config.toml
n_layer = 15
d_model = 192
n_head = 4
n_kv_head = 4
head_dim = 32
d_mlp = 768
vocab_size = 4893
activation = "gelu"
norm = "layernorm"
norm_place = "pre"
norm_eps = 1e-05
positions = "rope"
rope_base = 5560.0
rope_fraction = 0.5
qk_norm = false
attn_scale = 0.177
bias = "all"
tie_embeddings = false
parallel_block = true
init = "normal"
init_std_qkv = 0.0361
init_std_o = 0.00658
init_std_up = 0.0361
init_std_down = 0.00658
optimizer = "adamw"
lr = 0.00206
beta1 = 0.9
beta2 = 0.98
weight_decay = 0.13
lr_head = 0.0112
grad_clip = 2.0
warmup_steps = 510
schedule = "wsd"
decay_fraction = 0.772
decay_shape = "sqrt"
final_lr_fraction = 0.1
batch_tokens = 65536
seq_len = 1024
doc_mask = true
train_tokens = 315100000
steps = 4809
dataset = "wikipedia_en"
Each number is 200 + 20 x the weight over its row's rms, rounded and kept within 0 to 999. Layers, rows and columns count from 0. The size before them is the row's rms in percent of the matrix's.

# down: layer 9 MLP down (transposed), 768x192, rms 0.0707, rows 705-757, columns 64-127
# up: layer 9 MLP up, 768x192, rms 0.0835, rows 706-757, columns 64-127
down705,102,214,178,195,211,190,168,229,246,202,148,220,207,221,207,207,253,218,189,225,226,173,232,219,212,185,174,191,161,184,199,183,233,190,228,168,230,196,193,168,203,232,218,195,191,199,199,196,181,187,193,199,191,205,212,194,162,219,195,191,194,171,246,201,186
up706,109,183,192,197,198,224,220,239,206,226,180,193,188,204,183,188,197,192,162,180,200,187,176,178,166,209,189,195,189,211,219,194,200,208,226,199,176,211,183,205,190,174,203,256,197,174,178,208,198,199,183,184,186,183,182,175,196,199,231,223,229,209,171,229,179
down706,109,185,190,200,216,180,199,238,173,199,193,212,198,168,207,231,201,198,194,200,201,198,223,249,188,186,224,180,223,176,213,193,186,199,193,212,182,212,215,227,245,218,182,198,166,166,177,179,187,236,214,189,191,223,191,213,214,206,206,217,192,234,190,180,177
up707,105,209,222,212,205,169,216,223,229,210,183,206,212,189,189,179,216,203,222,246,176,202,225,196,179,191,218,205,251,207,205,218,213,160,196,202,172,190,169,208,199,216,192,208,194,233,218,213,192,194,187,241,164,228,180,229,219,162,195,218,183,207,221,199,190
down707,101,181,178,205,202,211,182,197,198,192,212,176,212,167,210,224,201,208,178,194,219,212,174,190,229,213,181,189,160,183,217,137,219,205,202,194,258,223,182,212,171,210,212,190,216,196,156,222,180,213,219,210,228,221,219,210,193,210,216,152,198,192,211,204,191
up708,092,237,193,177,188,239,188,187,249,172,217,205,207,178,173,163,173,188,199,179,201,186,182,178,203,230,183,200,239,208,207,186,178,208,182,209,222,191,198,194,170,194,205,155,182,221,201,204,198,204,202,216,151,218,204,201,180,230,205,211,226,208,217,212,213
down708,087,186,232,212,179,162,190,209,178,198,184,184,181,192,198,240,222,196,215,205,197,219,189,231,202,180,202,214,170,202,202,201,224,248,245,187,191,220,192,211,216,192,214,221,180,202,219,210,203,187,226,221,230,203,179,217,215,217,220,201,151,160,239,221,191
up709,097,224,211,233,162,199,198,163,159,210,199,202,231,208,217,192,191,203,200,216,186,207,219,222,215,189,214,200,169,203,228,174,208,203,191,220,224,215,169,206,179,189,171,181,191,221,203,186,223,184,197,208,175,204,223,185,208,174,209,236,191,198,213,191,218
down709,100,191,172,187,228,179,210,229,245,186,198,194,175,196,224,182,193,204,197,187,213,178,204,204,202,217,188,198,206,190,208,216,190,204,239,178,180,183,234,206,229,219,216,231,205,150,207,210,198,225,226,182,217,167,164,200,201,205,219,162,204,199,215,237,176
up710,108,221,206,202,203,192,198,199,201,203,203,216,213,191,226,165,175,227,190,192,174,213,180,164,152,205,222,220,199,224,223,202,218,195,182,171,176,201,173,206,218,222,199,186,199,206,207,167,181,189,157,201,195,206,224,171,210,205,195,183,216,174,190,238,199
down710,106,204,183,195,193,209,219,183,241,187,211,192,158,221,216,193,222,186,195,217,186,185,209,171,227,189,188,230,186,199,199,195,200,168,230,239,176,193,199,200,195,229,190,199,199,185,191,203,170,217,230,191,184,195,183,174,204,198,185,245,195,192,206,182,225
up711,114,200,201,184,214,204,238,197,225,219,192,194,191,199,186,187,205,201,204,240,139,193,222,216,175,200,201,210,197,170,197,220,224,166,234,202,163,208,194,143,189,178,211,170,177,207,171,178,178,244,193,203,184,205,196,223,177,231,184,201,205,171,192,217,192
down711,116,191,233,214,196,167,187,170,156,195,188,178,198,173,220,199,192,222,180,211,198,192,193,175,222,203,183,204,208,227,191,179,148,215,192,220,210,205,189,222,206,227,204,223,191,213,212,189,222,201,195,192,224,217,164,196,226,189,200,217,155,196,237,193,217
up712,091,192,212,217,192,152,227,166,241,223,195,202,243,177,199,200,185,198,206,208,210,234,217,197,233,152,163,185,231,181,198,209,193,188,167,210,199,206,184,214,217,184,176,211,188,191,236,189,191,188,174,205,171,175,202,192,224,185,212,225,173,206,179,176,185
down712,097,204,199,197,192,225,182,194,202,203,223,182,129,201,208,192,229,227,200,187,183,174,190,221,153,236,230,203,171,201,226,186,171,186,228,176,210,197,195,188,226,224,177,213,207,200,199,192,195,214,228,178,227,186,190,202,173,214,198,207,221,191,207,218,235
up713,112,206,178,151,179,195,256,199,179,192,211,215,219,190,190,218,213,219,218,225,200,178,200,183,218,162,182,203,225,230,204,189,171,178,180,211,193,196,215,196,163,201,214,207,203,210,184,211,190,212,203,192,201,172,193,187,151,201,210,198,216,179,229,214,193
down713,113,211,242,233,202,204,184,210,188,214,198,217,196,169,229,207,166,185,241,186,169,224,184,216,150,229,171,213,225,191,169,223,203,191,191,202,221,189,190,196,183,222,228,157,217,209,168,178,197,185,205,193,181,201,225,193,209,201,191,202,190,199,191,197,227
up714,097,172,201,197,194,181,240,155,178,180,238,243,207,223,202,180,184,196,209,202,194,161,200,196,202,187,176,186,254,203,226,194,213,224,219,186,206,199,204,217,170,198,206,210,168,179,221,164,182,205,188,231,193,192,234,219,195,264,216,186,186,198,248,209,182
down714,092,204,164,193,208,221,185,233,203,222,172,178,222,206,216,201,199,249,182,209,198,230,207,208,186,187,199,225,181,181,177,205,197,175,177,207,170,190,159,164,199,214,219,192,223,239,186,210,212,195,211,195,227,206,138,211,189,154,180,213,192,180,168,234,189
up715,084,178,203,206,184,198,190,170,194,156,224,229,193,187,183,179,204,202,219,193,199,212,176,209,190,194,175,251,220,174,234,212,223,175,170,210,170,203,224,189,193,202,201,177,196,204,200,176,176,223,215,207,200,217,202,233,239,178,197,200,181,199,214,210,209
down715,081,232,178,194,220,181,195,174,195,244,205,152,202,178,235,230,210,197,150,194,210,179,180,189,198,231,195,188,193,222,179,188,210,235,219,198,201,232,176,219,210,210,180,231,234,202,159,192,235,181,216,191,189,180,173,169,193,249,193,177,221,211,196,201,209
up716,109,192,218,204,152,227,207,218,222,170,214,206,220,186,225,178,199,185,172,232,213,198,216,221,172,216,189,205,184,187,246,242,212,186,164,207,202,226,172,208,174,200,212,198,175,250,222,211,218,201,190,172,206,217,165,224,214,200,192,211,190,195,252,183,222
down716,114,192,155,193,163,173,200,205,189,206,213,195,159,200,193,225,197,192,212,221,230,189,212,174,199,181,185,199,195,189,188,181,175,195,194,204,189,180,195,194,207,218,242,239,189,205,188,244,184,212,217,232,209,217,194,185,216,177,227,174,206,202,153,197,189
up717,096,226,199,183,192,189,207,204,228,189,209,191,180,200,179,176,186,202,203,195,201,212,214,203,182,219,213,204,212,204,198,205,197,194,215,201,183,182,181,181,181,196,219,191,209,200,207,206,210,180,177,220,215,175,209,220,208,239,180,163,188,194,216,197,197
down717,093,159,206,183,199,223,167,213,194,206,177,244,251,208,198,201,207,207,196,189,188,230,195,211,210,171,201,209,190,195,199,189,240,219,193,222,211,216,216,223,199,186,175,223,197,208,190,195,182,210,210,204,200,255,208,168,180,180,187,210,205,231,155,217,219
up718,097,211,194,193,180,180,163,239,203,213,202,238,214,189,207,217,174,229,204,207,215,191,231,178,215,204,207,192,192,179,183,197,190,191,206,249,186,194,156,190,168,165,177,179,187,209,186,231,214,193,209,192,200,209,218,201,212,189,176,208,198,174,218,183,192
down718,093,193,204,182,205,229,232,147,228,218,214,174,189,211,210,159,183,162,219,190,172,222,194,213,190,202,218,196,211,196,219,207,162,197,222,205,240,217,186,211,199,210,193,200,215,176,191,151,188,247,205,195,189,206,191,208,208,216,219,223,204,204,161,200,206
up719,100,188,197,228,178,224,174,222,197,223,184,168,234,197,242,190,197,192,188,243,211,215,217,172,209,223,209,192,191,225,226,180,199,186,180,191,186,188,204,208,214,215,170,182,188,208,196,199,203,186,216,216,167,185,174,189,194,246,164,218,199,208,161,186,196
down719,096,215,207,227,232,194,194,218,194,216,219,205,182,197,194,208,156,203,244,175,199,183,209,212,191,188,165,184,237,177,183,211,200,207,191,216,227,215,169,220,191,171,209,227,242,204,209,214,213,225,182,184,213,188,231,220,180,193,218,217,177,203,196,237,230
up720,097,207,179,201,198,210,234,216,246,208,221,206,222,200,165,220,205,247,196,205,211,159,199,201,185,180,183,207,221,201,213,228,200,203,168,213,206,212,177,182,160,197,218,242,166,212,193,194,186,224,187,197,202,196,209,225,188,198,194,169,169,215,204,203,241
down720,082,205,192,179,196,200,197,203,174,214,215,180,216,228,202,165,202,184,206,187,210,196,194,160,190,236,202,233,185,220,235,219,239,242,208,219,204,210,159,174,223,207,217,201,206,197,194,228,218,197,217,150,213,185,221,217,218,198,184,197,232,215,215,175,203
up721,092,212,209,195,166,199,226,204,219,207,207,232,194,189,209,182,179,179,191,193,228,175,152,178,209,210,213,198,202,207,260,201,223,199,195,178,208,206,176,183,186,186,199,216,204,229,151,196,204,224,171,205,165,230,180,197,193,220,161,243,208,205,241,216,195
down721,093,178,217,212,253,196,168,197,208,231,188,208,203,217,185,222,185,179,248,202,192,211,231,215,213,188,211,228,221,176,176,187,184,159,229,209,204,207,205,231,203,185,220,212,213,206,199,182,183,185,211,189,208,189,228,230,225,177,243,156,195,181,185,205,256
up722,103,210,163,144,216,192,185,183,233,210,208,194,169,189,244,163,234,220,157,259,197,187,218,212,193,196,168,203,201,199,200,203,223,175,190,198,219,191,202,198,166,202,194,206,157,229,180,210,227,227,193,194,228,185,208,236,239,223,200,195,215,175,194,211,194
down722,100,194,226,234,178,213,195,202,196,213,174,226,228,160,203,254,181,174,232,187,191,189,207,221,193,235,225,171,203,229,192,197,167,236,191,211,185,230,178,186,216,224,197,226,209,164,242,175,202,194,209,217,180,229,179,178,179,153,200,193,224,209,208,202,173
up723,095,181,158,216,203,224,200,182,199,254,221,202,214,216,177,205,186,229,201,189,189,188,204,193,163,175,198,195,210,207,193,174,168,201,168,202,169,212,168,205,218,223,181,189,200,181,227,215,176,199,199,203,183,174,214,224,209,222,192,171,223,188,207,243,201
down723,092,192,241,175,214,183,196,179,245,129,194,206,217,199,178,200,200,193,206,208,218,195,192,196,243,220,212,199,224,218,232,205,232,211,232,172,217,209,216,200,215,195,200,190,177,233,206,152,178,223,184,187,230,183,187,195,222,195,204,211,193,204,213,197,184
up724,061,212,191,176,179,195,188,165,198,208,221,242,234,178,188,205,176,227,184,225,196,226,203,240,210,168,190,213,209,194,212,219,189,180,186,214,186,200,193,212,174,185,177,203,202,217,182,201,170,214,162,236,170,217,209,188,173,195,194,202,218,185,195,239,228
down724,120,225,187,184,161,215,210,184,201,202,205,230,220,177,200,193,184,234,178,230,185,216,209,215,191,157,177,211,230,206,216,202,199,166,188,206,201,204,181,199,173,187,163,207,186,216,187,195,184,208,178,238,157,214,204,197,181,205,197,195,210,165,201,237,218
up725,101,230,198,218,179,160,187,169,174,208,199,209,221,179,192,212,188,213,183,202,180,245,215,216,209,230,171,214,231,200,200,197,213,158,207,232,215,254,184,201,182,195,180,206,219,206,212,207,191,228,179,215,203,205,202,171,243,177,214,218,193,194,228,191,194
down725,094,174,197,199,176,206,199,202,211,205,168,217,208,200,203,208,192,219,209,206,188,204,170,196,208,197,222,160,206,197,240,218,156,232,231,165,202,176,178,164,201,184,183,178,170,173,202,196,198,164,199,167,209,215,183,206,215,222,201,204,214,218,204,202,208
up726,099,210,186,190,209,190,210,200,195,176,204,270,213,179,178,166,216,189,193,182,157,230,190,262,188,166,217,184,200,207,196,215,192,189,233,211,205,195,188,190,171,181,204,185,191,199,187,193,194,228,197,203,183,201,216,211,168,239,211,219,206,191,171,193,211
down726,102,228,193,208,195,194,219,233,179,217,182,218,195,187,221,221,165,184,192,191,253,198,199,160,235,212,210,221,185,215,193,209,217,189,201,199,186,211,166,173,162,221,212,194,199,209,208,149,219,168,203,187,186,187,198,197,241,170,175,183,190,176,250,199,183
up727,090,180,201,179,207,234,223,203,193,221,187,163,209,187,205,218,198,197,164,159,175,221,218,199,192,214,178,176,196,199,212,176,185,196,212,166,208,213,200,195,168,151,172,199,212,197,222,165,217,218,211,185,178,184,192,195,186,229,210,190,231,211,180,193,239
down727,087,207,213,175,186,190,194,198,224,167,220,227,168,210,196,184,217,177,257,197,205,206,175,195,214,168,188,214,204,176,217,217,225,168,188,186,208,204,244,234,224,232,159,208,219,184,195,225,203,222,185,197,228,210,209,174,201,141,216,158,171,202,217,214,185
up728,100,227,242,185,161,194,200,203,213,217,196,210,194,137,221,223,194,187,175,231,208,204,162,244,225,209,217,192,182,215,213,211,176,173,188,221,214,181,231,195,206,210,198,207,218,190,203,191,180,220,180,213,185,238,199,175,201,222,160,206,197,186,218,191,201
down728,104,195,164,210,213,200,207,207,183,207,222,208,221,247,203,161,195,200,184,189,204,169,200,179,209,221,161,178,180,181,210,195,200,221,211,196,184,190,187,196,211,208,167,208,190,228,192,199,187,209,225,184,201,175,199,235,197,162,212,193,199,216,193,201,218
up729,106,197,196,173,173,170,217,228,231,209,201,191,217,236,198,188,217,228,225,228,189,185,223,188,216,205,192,195,210,191,189,213,213,203,184,181,192,211,195,197,221,191,206,239,172,205,212,178,192,210,185,197,222,189,229,230,215,151,157,205,231,201,240,205,221
down729,110,244,207,184,222,225,222,168,177,203,215,226,200,216,191,228,176,218,161,164,217,187,191,183,192,228,201,212,194,182,218,178,199,188,186,241,188,186,187,152,168,216,174,178,261,238,204,238,172,199,216,207,182,186,221,186,196,210,193,202,187,218,208,204,237
up730,098,168,197,222,202,179,197,225,194,210,193,236,196,187,187,207,216,223,183,198,195,192,197,186,220,198,196,200,252,209,188,208,173,205,200,171,177,206,225,205,191,223,194,184,181,213,195,152,193,260,204,177,182,201,219,184,197,198,214,188,202,205,208,212,237
down730,094,223,208,183,198,227,232,194,177,185,213,186,198,186,219,186,207,210,222,197,198,226,185,233,164,221,189,182,192,185,216,201,186,182,206,191,215,207,215,200,188,176,179,194,213,203,220,278,182,143,194,228,196,174,174,206,184,179,208,238,192,192,196,209,163
up731,089,186,204,200,178,194,180,195,231,214,202,238,216,178,213,230,228,184,215,218,198,208,210,208,200,198,200,197,242,231,223,209,211,212,201,177,225,212,184,216,212,216,197,201,205,204,204,207,187,192,165,259,215,179,175,251,203,179,172,200,200,200,232,213,200
down731,087,231,217,208,226,208,228,222,170,190,203,171,179,216,198,194,219,186,219,187,179,207,204,221,195,195,189,221,200,181,212,220,201,198,177,224,190,182,216,201,204,197,185,235,189,205,175,198,183,228,190,177,194,202,176,148,191,228,200,217,181,188,202,207,216
up732,094,243,201,201,205,209,214,206,217,221,209,219,194,174,136,191,189,217,169,205,158,239,204,210,148,189,206,198,170,218,185,197,192,198,181,179,220,221,130,191,219,165,161,252,225,197,168,196,204,194,192,187,190,211,204,194,185,210,207,171,215,180,184,223,207
down732,092,178,234,212,168,214,186,175,200,174,223,186,197,180,232,214,244,193,235,200,219,203,201,193,252,234,183,189,220,209,174,203,199,194,214,208,190,189,253,232,178,208,187,190,203,197,225,199,207,206,183,207,183,173,226,211,207,218,167,209,200,200,205,203,186
up733,103,196,205,178,170,212,191,177,238,218,238,222,203,175,224,206,194,209,219,246,188,199,206,179,148,216,212,199,195,195,211,202,182,179,199,189,208,194,197,190,203,208,191,201,202,208,203,208,211,203,182,195,181,244,167,222,229,217,230,202,202,184,238,250,210
down733,102,216,186,205,202,219,171,200,172,207,166,195,186,224,236,239,193,198,219,167,222,197,199,207,227,194,208,211,200,213,215,188,206,179,169,186,213,197,225,189,197,202,178,180,231,201,204,229,168,165,239,232,192,207,182,179,182,187,190,187,177,191,235,186,184
up734,107,208,185,191,199,172,177,226,196,212,201,198,212,191,229,202,197,226,201,194,195,198,205,186,190,178,199,175,228,215,200,183,227,175,207,243,225,191,190,183,189,186,218,213,223,187,221,195,196,176,217,217,193,217,215,211,194,172,180,228,205,166,216,205,184
down734,102,197,180,185,184,200,188,178,211,194,227,208,199,211,225,229,195,205,194,210,208,207,249,183,248,203,202,204,194,183,224,208,205,207,216,164,225,210,224,186,213,223,207,222,191,229,217,232,205,222,192,193,193,188,151,185,157,214,174,164,174,176,189,220,221
up735,109,205,208,182,191,233,247,213,190,201,197,163,189,226,219,193,184,190,214,183,193,216,201,192,189,208,187,227,196,198,202,200,228,207,211,208,185,199,210,211,228,160,244,205,177,225,178,187,202,163,206,221,218,183,219,170,199,171,208,215,188,185,213,205,194
down735,094,195,191,224,171,201,181,203,217,192,179,154,216,178,157,219,218,214,176,183,194,158,208,192,216,178,206,199,190,191,203,210,168,220,226,197,174,178,238,220,196,199,193,179,149,197,203,188,188,182,192,184,183,217,215,223,214,184,226,177,261,194,232,231,201
up736,100,185,212,162,167,209,247,200,198,175,222,207,174,161,184,192,170,223,192,217,198,153,188,200,170,189,181,204,187,181,205,202,215,214,201,181,179,213,247,213,169,178,198,211,218,191,182,189,218,239,204,204,199,222,191,172,203,232,211,144,221,184,217,215,214
down736,093,196,204,195,206,203,189,170,181,219,198,199,233,153,180,216,221,202,171,178,171,228,160,205,202,209,185,204,170,220,204,197,213,200,184,224,235,192,186,188,159,236,196,161,169,211,218,213,194,185,198,186,196,214,184,192,242,162,210,195,192,205,192,227,206
up737,097,211,172,183,187,206,228,202,216,207,152,216,197,207,181,161,189,199,200,206,150,209,194,210,224,196,218,222,207,241,210,184,186,180,206,206,202,178,177,186,183,176,171,188,181,187,204,226,180,219,192,194,173,183,210,192,165,225,198,154,197,183,208,181,226
down737,104,196,230,226,185,194,172,181,198,167,203,183,203,173,212,175,214,183,197,228,250,204,213,179,224,163,204,193,215,169,213,216,221,197,179,179,211,211,216,231,180,221,186,237,227,255,224,170,225,157,175,224,198,212,230,192,220,203,199,214,191,210,183,202,192
up738,103,226,179,199,211,184,204,199,191,233,239,218,191,177,241,173,169,286,190,245,210,190,196,190,183,200,207,213,194,225,200,230,234,161,172,185,183,198,196,217,197,183,195,190,210,201,201,181,207,206,188,188,180,168,183,206,195,240,177,196,194,155,166,215,186
down738,100,201,236,232,209,226,230,215,214,174,195,182,199,214,198,191,211,213,194,198,154,180,198,220,181,230,226,154,175,191,176,226,211,178,168,218,204,215,231,174,196,174,200,213,231,194,203,229,227,225,175,199,215,175,203,202,189,200,209,188,172,200,199,217,162
up739,098,233,183,192,175,173,156,198,189,185,204,206,191,177,193,185,183,197,204,212,175,250,188,201,174,193,162,190,222,223,190,203,231,177,198,203,223,190,191,213,191,218,210,187,216,204,186,193,203,178,190,219,162,187,213,210,184,173,219,203,197,198,220,220,170
down739,095,195,209,192,210,208,223,167,211,216,201,216,184,208,206,182,174,178,223,211,172,189,215,225,194,205,237,170,238,178,208,203,141,182,209,190,198,209,212,173,215,189,205,192,190,187,227,186,192,241,208,186,233,212,198,197,210,217,185,191,197,216,203,181,229
up740,103,160,177,206,227,219,216,211,160,193,180,242,206,195,199,208,179,193,186,191,213,222,209,201,221,205,206,215,213,184,236,226,182,194,202,241,192,191,196,214,215,201,210,209,174,183,218,200,203,238,194,232,189,169,212,171,190,217,188,223,198,169,197,237,194
down740,099,213,212,234,191,187,189,193,201,187,205,192,197,172,198,216,196,177,209,217,200,157,202,192,246,213,177,182,166,191,243,218,169,215,203,194,203,153,215,191,234,196,206,202,222,200,193,193,176,159,206,207,216,226,208,200,198,195,218,181,180,195,175,182,189
up741,108,222,202,208,191,211,203,207,194,208,204,209,188,221,211,200,208,218,182,239,195,197,194,206,193,184,185,187,245,207,184,190,209,210,177,199,195,209,187,214,155,194,198,213,213,203,209,188,202,233,216,209,139,180,186,212,185,193,193,210,175,204,221,208,187
down741,104,209,188,189,218,198,187,180,183,195,207,174,177,188,214,215,193,241,185,188,194,199,186,166,170,208,230,210,188,173,205,239,237,212,223,220,224,144,178,186,192,245,218,199,206,189,214,204,220,202,176,203,190,220,178,237,221,230,198,220,188,192,204,184,215
up742,090,205,216,188,187,220,182,167,196,214,238,183,185,208,221,228,197,175,188,218,192,207,203,164,220,209,201,188,204,168,199,177,224,192,221,172,205,216,210,193,168,178,192,180,223,172,182,190,183,201,176,202,184,216,214,153,202,199,169,206,201,203,208,245,180
down742,090,175,186,220,198,164,200,214,206,216,150,187,226,171,169,202,217,207,198,196,191,202,199,215,183,173,187,182,209,208,210,222,219,216,213,199,178,182,197,182,215,214,214,247,175,227,209,231,237,154,196,191,228,196,220,217,192,216,193,193,217,193,173,169,188
up743,087,203,201,190,231,194,222,206,231,198,233,233,165,167,186,243,214,181,202,192,197,191,198,217,236,147,207,166,209,216,177,181,219,183,193,180,177,167,208,188,178,223,177,200,187,173,226,189,156,180,206,216,226,161,194,212,191,217,182,222,202,190,171,214,212
down743,089,203,203,186,169,179,146,214,205,197,148,186,234,218,231,172,195,216,180,222,195,211,202,197,178,244,199,230,224,177,238,216,216,220,218,207,222,184,192,202,211,179,187,196,187,227,181,253,223,193,182,212,185,229,203,217,202,204,247,188,192,223,205,180,189
up744,108,222,187,210,223,182,214,226,177,206,187,238,245,167,200,215,223,175,189,168,208,230,219,211,203,203,248,176,216,197,233,203,197,191,210,247,215,183,148,209,209,182,186,206,227,249,165,167,186,242,195,217,179,221,227,185,172,180,203,212,223,172,203,196,204
down744,113,186,205,177,177,204,174,188,171,206,203,210,184,230,181,234,196,195,209,207,196,161,161,225,216,172,175,213,210,218,188,198,189,197,178,161,196,217,234,209,189,198,212,230,146,170,199,237,203,166,204,194,216,197,165,164,195,206,185,202,148,169,178,206,177
up745,112,215,208,216,190,215,208,209,160,191,211,222,220,175,202,211,231,210,207,226,179,231,231,228,187,172,217,187,196,194,198,231,221,176,186,241,249,225,192,199,187,186,197,196,218,229,191,180,192,177,195,264,181,204,184,226,230,213,193,205,192,173,223,229,190
down745,128,226,205,193,211,232,214,219,229,229,172,221,208,191,225,216,207,221,205,195,186,168,209,223,223,227,183,220,183,195,216,205,197,200,180,200,208,199,166,208,220,173,183,185,221,220,196,209,195,184,190,201,207,210,186,222,202,210,224,236,224,158,194,198,193
up746,094,191,197,203,183,206,204,184,173,220,223,203,190,176,183,188,211,185,215,207,181,209,182,208,227,188,229,174,204,221,190,221,180,215,230,221,210,202,222,200,151,233,191,205,196,209,194,213,162,226,185,187,202,203,215,181,185,234,231,212,201,172,219,211,206
down746,093,197,220,218,178,215,201,221,163,196,174,214,221,203,237,206,186,209,192,189,217,206,194,187,176,223,217,223,214,180,205,181,214,154,187,177,176,172,180,215,215,161,199,199,206,204,222,171,235,168,208,196,174,158,222,213,215,162,187,189,180,191,203,188,179
up747,104,217,187,186,200,231,213,195,190,216,218,180,191,188,238,189,216,246,187,217,151,212,196,183,176,226,186,167,189,204,219,203,238,148,178,177,197,209,178,191,172,181,219,162,210,223,201,184,204,190,208,173,173,212,193,216,235,186,186,200,170,172,220,224,208
down747,101,208,194,177,183,182,208,193,217,182,211,241,200,210,219,175,191,184,227,191,178,244,205,219,177,197,210,205,199,181,199,190,235,200,205,221,160,206,179,210,213,183,205,241,175,183,236,188,191,223,170,229,194,215,203,232,224,219,176,224,206,189,205,192,212
up748,105,212,217,160,203,204,188,216,190,194,203,204,183,150,180,201,217,212,193,186,187,198,204,219,163,215,202,174,197,228,196,240,199,207,206,209,194,198,189,182,182,189,160,203,170,191,215,192,195,215,196,197,211,181,185,228,209,231,173,196,194,191,181,195,203
down748,102,242,179,186,172,215,213,241,201,202,163,230,206,207,244,171,172,232,171,198,219,189,200,183,212,179,183,186,190,208,188,220,191,218,178,179,220,224,192,191,198,217,188,189,191,204,206,202,234,194,202,216,197,173,221,227,213,198,223,228,205,224,213,202,190
up749,112,185,188,174,229,191,217,190,235,213,244,190,191,176,204,189,157,184,217,178,175,180,207,210,200,184,163,206,188,211,221,204,217,160,183,198,192,193,223,196,206,204,202,225,189,206,175,183,212,189,191,196,190,217,186,219,204,194,189,213,209,197,229,211,224
down749,102,191,226,188,196,209,220,222,184,201,203,171,168,198,209,240,189,198,214,247,220,185,196,198,225,173,187,192,186,167,201,181,195,188,203,199,189,210,192,213,214,210,230,204,213,222,244,191,196,207,205,214,203,196,197,195,201,193,190,209,245,224,236,194,173
up750,099,207,193,207,225,201,223,215,187,216,237,229,212,207,188,196,192,213,166,201,196,188,233,182,202,219,220,191,213,205,191,206,198,195,210,189,173,172,176,198,197,206,181,207,183,181,230,216,194,192,202,202,203,182,197,236,203,213,203,175,186,172,232,224,231
down750,097,181,183,175,165,180,205,194,258,210,211,206,195,217,190,215,162,194,222,193,210,227,186,196,190,172,187,213,214,193,201,185,207,196,198,218,221,205,227,234,157,190,188,213,219,195,192,186,183,190,194,215,204,229,234,202,202,204,173,223,186,197,176,138,180
up751,094,182,200,193,208,226,208,230,225,189,211,203,216,195,212,200,224,207,166,205,176,185,194,214,183,217,176,188,202,194,229,190,242,176,204,218,192,213,202,203,192,188,216,236,206,201,228,222,239,228,204,176,188,173,170,196,212,184,174,202,218,190,188,198,195
down751,096,218,202,203,188,183,208,214,169,183,230,201,193,190,211,214,198,200,213,231,212,220,216,168,220,183,198,187,199,231,190,216,162,196,176,183,202,197,194,202,188,218,180,165,191,179,196,212,201,182,197,194,208,234,209,207,213,191,232,196,164,222,212,205,192
up752,087,187,203,201,198,227,222,179,195,211,241,161,207,190,152,213,206,227,199,193,169,206,169,211,192,208,190,194,190,203,159,211,181,208,208,177,200,191,198,221,205,192,185,220,135,214,204,230,190,187,202,202,194,195,209,235,228,226,181,186,145,221,191,191,238
down752,087,201,218,199,204,194,190,205,210,204,199,231,193,237,244,220,189,196,211,195,207,184,232,186,213,190,197,217,229,197,251,201,203,162,185,219,216,210,191,160,194,197,229,193,245,198,205,174,209,220,205,219,193,185,196,178,169,170,213,227,260,168,197,206,175
up753,104,218,194,190,185,191,218,179,174,198,219,171,232,213,249,199,216,196,202,168,199,195,238,211,168,149,201,180,203,213,207,193,224,186,186,215,211,204,181,206,215,194,206,202,152,239,190,199,210,172,189,212,187,222,197,212,209,184,197,221,180,184,200,188,211
down753,107,205,209,208,199,203,221,180,206,196,165,199,211,187,198,197,212,200,165,207,211,186,178,203,229,197,228,212,200,199,254,193,174,186,228,191,212,206,221,202,167,180,209,202,225,193,164,204,170,198,201,180,185,171,187,188,216,197,186,191,227,200,184,189,223
up754,106,223,211,195,186,208,231,192,176,182,229,194,242,167,234,170,190,178,171,193,178,201,201,190,188,183,190,183,234,190,232,180,203,197,190,237,210,188,191,236,186,194,216,217,155,250,179,175,215,193,180,220,182,233,221,220,210,185,189,197,210,196,186,202,198
down754,102,189,170,216,182,187,171,189,182,199,176,201,198,196,173,209,216,187,206,208,208,226,210,193,211,167,219,224,184,227,195,205,195,174,202,212,189,184,150,212,195,192,197,186,226,181,201,186,221,244,231,181,193,195,172,206,213,218,210,199,188,196,234,220,234
up755,095,198,181,204,204,222,215,208,197,212,245,216,204,208,183,200,215,211,177,232,183,235,222,197,178,201,206,221,231,176,196,184,225,191,180,214,173,201,197,223,198,205,212,170,171,237,200,161,189,219,210,208,194,166,188,191,178,200,215,265,179,200,209,211,207
down755,097,190,190,207,210,168,206,207,189,193,218,191,206,197,192,217,225,174,245,218,222,173,175,208,241,175,195,161,189,210,190,197,236,195,216,196,194,178,182,183,216,211,211,194,225,172,209,200,190,209,206,171,186,210,214,226,173,187,175,122,209,175,225,161,172
up756,091,200,211,185,211,224,216,176,182,213,206,199,214,230,198,199,215,212,153,191,185,186,198,169,212,205,217,185,184,208,195,183,191,206,197,169,212,217,170,154,178,193,189,177,191,191,210,220,201,151,223,229,187,238,210,214,240,229,204,191,181,196,232,174,195
down756,087,220,174,190,186,177,199,231,225,185,197,206,171,190,199,171,215,220,208,208,200,173,206,234,190,216,161,206,205,219,218,207,202,208,182,241,198,174,211,234,188,231,194,210,175,218,194,194,221,213,197,197,212,158,172,201,183,218,188,210,216,179,188,197,219
up757,100,192,226,183,189,196,181,184,189,171,176,230,249,173,197,207,176,207,180,222,183,203,239,166,187,192,215,231,214,199,224,180,201,209,198,198,207,194,201,204,210,211,185,173,204,162,196,208,184,193,193,245,228,216,208,183,146,204,225,200,226,223,218,194,176
down757,101,211,184,206,210,226,201,218,215,253,232,166,198,193,170,221,203,190,164,186,191,212,207,195,181,205,176,194,183,188,145,211,240,197,191,212,178,208,177,205,209,203,207,185,220,178,188,183,203,190,195,226,180,200,212,172,214,218,161,188,211,195,235,192,209